From a checkpoint of a small transformer trained on Wikipedia: rotary positions.
Each number is 128 + 24 x the weight over its row's rms, rounded and kept within 0 to 255. Layers, rows and columns count from 0. The size above them is the row's rms in percent of the matrix's.

# layer 8 MLP up, 704x256, rms 0.137, rows 472-475, columns 0-255
size [100 101  95  93]
[[173 162 109 118 115 178 130 159 167 141 155 163 166 140  94 135 124 121 133 134 113 117  85 142 123 117  99 131 107 142 130  92  94 152 119 109 146 133 133 153 132 164  96 112 129  85 109 112 145 109 156 146 130 151 123 109 148 108 127 153 153 172 137  98 170 142 117  59 154 173 145 143 144 123 182 146 101  63 143 175 133 145 121 130 135 128 100  94 123 145 130 111 109 128 103 129 142 105  98 120 113 165 118  75 168 110 124  75 114 171 127 107 119 169 140 125 124 133 145  99 125 168 126 152 101 114 104 109 104 111 135  95 133  97 130 108 185 106 141 173 130 131 144  93 117 115 103 107  69 110 113  98 112  92 144 108 145 120  91 118 130  96 140 113 131 134 142 139 148  95 167 108 133 127 158 116 105 134 132 100 149 110 108 147 100 157 130 126 158 122 119 144 109 139 104 132 177  84 144 158 111 107 126 148 114 115 105 152  94  68 145 186 124 130 151 131 130  88 128 111 134 102 106  95 157 153 119 104 165 117 129 117 145 126 155 138 160 107 131 141 142 107 144 153 133 137 112 143 155 144 111 123 159 111 129 137]
 [166 161 100 124 137 117 154 119 143  99 136 150 124 101 106 126 139 143 126 103 109 121 129 141 140  95 141 130 147  86 142  98 144 141 186 168 132 141 153 139 102 100 103 117 105 131 183 111 178 110  86 134 173 155 126 122 167 149  77 135 127 162 120  98  97 125 120 113 120 172  98 132 137  99 138 159 115 109 151 116 162 108 103  84  98  85  74 127 119 164 159 130 109 136 103 133 161 129 106 117 154 152 141 170  78 158 127  82 139 101 135 132 113 114 123 125 145 167  96 111 140 122 107 137 103 131 124 111 114 186 136  97 110 144 130 138 147 130 145 114 110 143  81 143 117 148 124 121 130 126 130 111 132 140 125 129 171 138 125 127 128 127 146 140 125 120 123 131 119  81 172 137 135  65 126 145  88 121  96 166 125 126 110 120  99 138  84 105  96 115 178 150 146 157 146 157  88 119 140 139 159 130 106 111  87 139 121 111 161 145 122  95 138 116 132  90 146 117 143 127 183 143 123 145 143 120 131 182 106  78 125 124 139 139 125 101 119 130 187 114 121 100 119 123 147 124 145 148 144  92 124 118  88 156  72 121]
 [150 127 139 109 106 161 138 103 165 115 115  99 135 143 133 178 124 158 109 135 116  98 166 136 124 104 124 114  93 117  97 124  94  74 148 111 160 122 133 123 130  87 149  87 153 140 149 146  97  92  96 104 158 103 150 123 125 124 149 119 108 116 125 119 133 117 138 119 129  73 109 124 110 138 120 128 142 126 118 121 102 135 147 181 125 127  88 161 140 118 184 131 124 127 134 145 116 120 116 122 155 108 125 136 116  98 111 142 172 128 167  95 131 151 159 123 141  96 121 145 127 137  81 150  65 147 128 132 123 180 146 126 141  90 117 110 131 104  95 130 168 153 150 126 146 133 132  69 141 137 127 181 100 122 129 113 123 121 154  78 211 119 165 116 117 158 114 143 144 124 103  97  98 126 151 120 121 115 100 138  98 170 114  67 140 193 108 166 118 155 154 103 128 107 138 121  97 138 129 164 142 128  87 135 167 129  98  81 105 133 136 139 147 116 130 124 143 153 147 150  98 126 119 123 125 145 138 145 128 134  98 167 151 119 141 173 105 132 122 136 137 112 124 140  71 110  84 111 178 151 137 122 132 121 100 141]
 [150 153 158 110 140 182 150 112  96 123 154 102 115 145 131 172 132 112 136 116 105 114 143 120 116 117 154 133 135 175 137 155 114  82 145 102 145 121 145 127 157 110 132 168  86 152 138 123  76 137  98  98 101 151 162 159 121 153 141 138 144 119 148 117 134 171 129  60  92 156  83 127 156 130 121 117 120 152 133 121 120 135 164  99  74 113 130 108 114  70 148 120 148 121 126 133 159 125 144 110 152 119 119 120 141 172  93  93  98 103  99  96 128 142 118  96 111 103 126  81 137 121 127 164 131 152 168 138 141 108  97 121 111 125 122 155 133 141  83 113 108 138  98 104 106 105 106 171 124 119 121 125 111  92  76 112 115  97 119 119  93 106 135 111 139 119  99 154 165 141 162 191 121  89 133 122 143 128 171 136 154 108 132 129 159 139 141  91 164 110 104 182 139 126 129 110 110 134 136 148 115 130 124 151 107 112 153 100 103 133 146 128 116  74 141 100 104 113 110 161  93 123 135 121 124 115 116 129 138 124  93 137 116 112 108 178 133 114 101  75 112 142 124  93 147 112 141  85  80 156 120 113 152 112 161 150]]
# layer 8 MLP down (transposed), 704x256, rms 0.125, rows 472-475, columns 0-255
size [ 97 103  95  98]
[[150 167 115  94 137 128 130 159  88 119 123 134 144 117 144 109 107 106 143 130 127 130 109 104 119 153 113 150 150 154 191 168 102 125 119 148 114 134 109 110 148 119 156  92 143 173 105 177 106 129 145 125 127 130 124  85 161 125 155 115  95 101 132 117 130 120 124  82 121 103 102 144 103 144  80 144  86 183 121 118 173 109 160 113 128 108 138 178 138 158 110 106 101 130 150  99 152 111 129 147 133  99 119 146 109 133 116 123 131 113  83 108 108 115 128 157 154 117 154 144 119 130 103 156 131 131 145 206 121  71 139 131 112 163 196 135  70 141 131 118 126 140 124 181 152 164 132 139 155 152 123 121 135 130  91 143 107 127 129 160  98 110 119  94  93 153 127 110 137  90 110  91 122  79 113 149 122 128 130 176 138 106 136 156 127 185 120 122 159 126 123 107 111 149 141 135 122 122 144 106 129 127 150 123 104 161 105 130 100  77 137  91 123 146 136 145 112 171 138 138 121 118 104 130 150 190 134 161 154  89 142 118 126 138 129 142 112 166 119 137 143 135 148 156  96 116 174 140 121 151 153 140  85 130 146 109]
 [124 134 169 116 133 117 136 143 132 108 109 120 135 122 120 145 141 100 129 118 115 122 137 121 135 139 112 127 123 117 135 139 132  86  87 128 130 132 124 157 156 140 110 133 192 137 112 149 105  72 191 136  70 119 125  81  97 153 130  68 138 152 114 133 121 113 135 158  76 143 139 161 173  98 142 118 159 169 139 121 134 126 155 116 120 172 132 155  98 108 133 125 151 190 107 127  90 137 161 119 133 154 136 117 164 116  88 134 124 121 126 131 159 159  88 139  88 155 126 119 117 153  87 123 125 142 144 132 119 145 117 148  95 155 129  77 126 120 132 127 106 154 155 184 165  91 173 147 181 133 123 124 129 125 130 107 116 139 129 102 125 121 118  81 156 143 117 114 131 107 122  98  99 138 104 133 113 118 115 130 149 123 128  84 128  98 143 111 107 129 124  94 136 107 173 127 152 146  72 116 135  93 119 141 131 110 123 144 121  85 152 129 176 117 169 159 119 133 129 135 106 198 160 164 133  99 140 135 109 152 111 133 117 109 129 139 134 172 105 182 107 138 146 116 121 127  79 158 113 115 113  88 149 143 168 156]
 [134 130 151 170 125 140 105 115 132 136 110 112 117 100 139  81 110 148 155 148 102 133 115 143 188 124 171 130 111 121 121 134 198 124 120 127 127 118  96 125 125 132 126 136  92  96 138 125 121 135  86 168  86 124 102 144 123 177 108 141 125 113 168 118 133 141 115 113 140 159 107 117 173 129 139 103 130 119 165 119 133 162 147 129 104 138 132 176 123 109 119  80 157 152 141 127 104 135  85 161 160 111 157 101 152 153 120 102 125 134 151 118 148 142 132 139 176 110 133  93 119  84 164 125 146 104 152 173 141 109 101 168 151 126 111 150 123 135 121 149 139 100 155  95 139 172  96 161 101 141 153 117 144 120 119 109 134  95 123 118 144 110 148 134 149 134 134 198 151 123  96 121 188 142 141 160 148 119 142  93 150 148 114 150 129 100 157 108  69 132  91 122 133 120  84 116 154  82 141 115  84 174 120 145 152 180 144 154 118 129 166  85  91 151 139 141 139 121 114 148 136 118 127 136 150 132 113 132 107 146 103 133  99 133 100 125 121 141 116 111 143  76 125 110 148  87 110 110 114 146 154 134 129  67 130 160]
 [136  87 125 109 125 100  93 143 124 165 124 103 118 128 165 130 142  92 134 128 134 118 149 110 110  93 157 135 197 158  98 158 116 122 144 130 127 117 161 133 132 144 130 153 118 139 138 142 134 121 157 118 110 155 128 132 167 140 120 138 127 104 141 117 133 178 167 134 127 164  87 158 135 151 108 149 109 141 123 172 127 150 101 191  99 138 130 119 109 112 147  77 130 160 122 119 163 115 116 179 116 135 162 142  90  81 100 104 100 136  91 102 145 111 152 124 107 160 128 109 187  90 126 130 126 176 124 150 107 160 179 145 133 135 164 104 127 142 118 142 113 131 136  96 162 131 101 154 110 125 130 142 142  84  94 150 118 125 151 135 128 133  91 156 145  90 128 126 115 140 126 127 141 140  75 141 142 141 125 135 155 111  70 159 147 117 110  96 115 111 101 134  98 103  90 126 120 178 150 123 136 119 178 115 147 166 102 130 140 117 121 124 135 127 122  88 135 151 134 120 138 139 162 135 138 113  85 158 130 117 114 122 140  93  89 113 126 117 152 128 158 162 153 162 166 133 152 203 108 126 144  82 124 184 130 120]]
# layer 8 MLP gate, 704x256, rms 0.137, rows 473-476, columns 0-255
size [100 100 102  91]
[[113 165 128 142  99 117 101 101 125 124 114 108 122 111  97  88 137 120 138 112  91 102 124  84 135 119 120 111 116  97 102 109 155 129 189 115 106 152 124  88 152 125 173 114 194  87 176 114 148 112 137 113 118 111 122 133  85 138 122 140  90  92  83 128 138 113 122 132 108 107 142 156 112 127 162 134 109 143 185 108 120 169 120 109 165  97 168 118  90 127 112 127 144 106  67 112 109 134  97 110 131 115 149 148 140 136 159 120 132 170 141 117 166  81 133 138 115 159 114 176 156 129 138 110 119 132 131 102 161 114 144 129 119 164 155 160 103 175 136 140 152 128 161  82 103 125 139 111  90 115 132 118 146 108 128 176  98 152 122 148 146 165 153 104 109 108 152  94 125 128 131 129 126 133 114 160 121 114 135 150 129 106 161  92 156 117 138  90 159 146  85 116 122 127 113 162  88 145 151 199 142 103 147 140 107 135 154 101 131 149 110 141 128 144 125 120 126 124 146 134 137 145 169 163 143 117 134 164 117  78 125 108 150 152  82 138 138 135  91 103 118  98 105 131 136 161 151 158 139 152  98 127 102 103 128 143]
 [122 105 155 128 116 133 183 121  89 140 108  97 149 115 130 128 143  96 110 116 153 153 147 158 143 104 106 137 153 123  93 125 115 157 104 145  88 130 138 147  77  97 131 130 124  95  97 107 162 134 112 129 111 115 122 190 112 121 141 134 121 161 157 130  94 161 136 176 151 118 152 158 160  88  82 104 113 107  95 103 122 137 145 116 149  87 117 119 153 134 108 115 117 111 126 139 122 152 168 120 110  94 146 141 152 145 115 104 153 118 110 154 128 125 127 136 109 115 107 112 120 178 105 124 139 127 152 122 104 157 115 117 149 167 108 124  84 142 152 103 136  74 139 151 134 121 123  82 101 153  96  99 111 114 140 113 101 155 114 149 105 148 130 117 174 165 120 157 174  94 125  77  94 157 124  90 124 153 105 203 120 142 115 106 134 133 124 130 112 116 113 115 136 127 144 134  52  66 124 127 142 137 119 117 153 155 129 132  76 165  96 119 151 130 115 121  90 167 133 135 131 118 119 154 130 132 104 114 133 136 146 149 143 161 144 102 131 143 118 142  74 115 137 121  80 151 132 117 151  93 119 112  93 127 138 185]
 [ 83  87 141 110 117 145 144 113 132 128 133 129 165 150 147 139 152  99 148 142 120 178 137  85 103 126  90 153 139 137  89 110  97 137 111  92 191 138 127 150 138 137 124 160 138  84 125 129 120 146 131 115  90 118 137 140 124 104 154 129 116 100 143 133 159 126 103 116  92 142 119 161 109 104 102 136 158 127 151 141 117 121 152 149 106 164 128  99 117 126 149 177 121 114 128 132 107 154 133  94 133 152  93 166 117 101 163 160 100 146 140 154 155 142 100 182 164 104 135 109 133 155 106 100 121 116 146 142 179 131  92 101 150 143 102 149 119 128  92 120 140 144 114 124 118 117 136 137 115  79 164 106  97 140  93  86 103 136 162 106 146 102 102 138  91 164 174 103 122 130 120 135  98  98 138 125 162 120 118  86 153 106 152 173 122 143 100 122 130 156 186 145 159 121 112 143  78 134 146 154 141 131 105 135  98 156 142 108 128 122 106 131 118 137 158 123 140 166 132 124  77 137 118  97 142 150 125 108 104 113 115 189 161 166 126 122 150 161  97 116 140 109  94 137 128 113 127 178 114 133 110 175 159 115 176 106]
 [134 126 109 122 131 125 153 151 151 140 159 139 106 112 128 131 116  94  74  90  84 153  98 132 112 122 172 170 184 139 138 159 157  76 147 165 134 123  83 118  96 114 108 103 114 115 154 172 149 129 132  95 127 172 150 163 138 130  81 146 122 152 112 109 111 139 113 122 108 128 131 124 128 156 112 131 127 110 150 140 115  84 154 107 123 151 148 139  93 135 109 120 115 119 132 115 121 114 116 134 141 131 144  94 156 108 129 176 149 133 146  95 141 122 129 132 108 127  82 108 142 139 119 135 129  78 113  94  97 114 176  85 121 111 106 118 137 138 153 119  84 123 103 173 141  91 139 113 143 164 141 101 108 167 110 107 152 124 150 103 168 139 171 109 143  87 118 117 125 178 125 138 128 138 149 112 161 149 137 160 104 115 137 129 158 136 112  97 114 141 138 144 130 142 115 140 107 145 148 126 166  94 112 134 145 143 126 112 138 111 106 102 120 163 136 121 110 170 136 146 108 133 164 141  98 187 155 128 114 133 119 120 127  96  82 100  95 131 149 132  71 120 112 130 187  82 114 137 151 133 124  86 108  80 195 161]]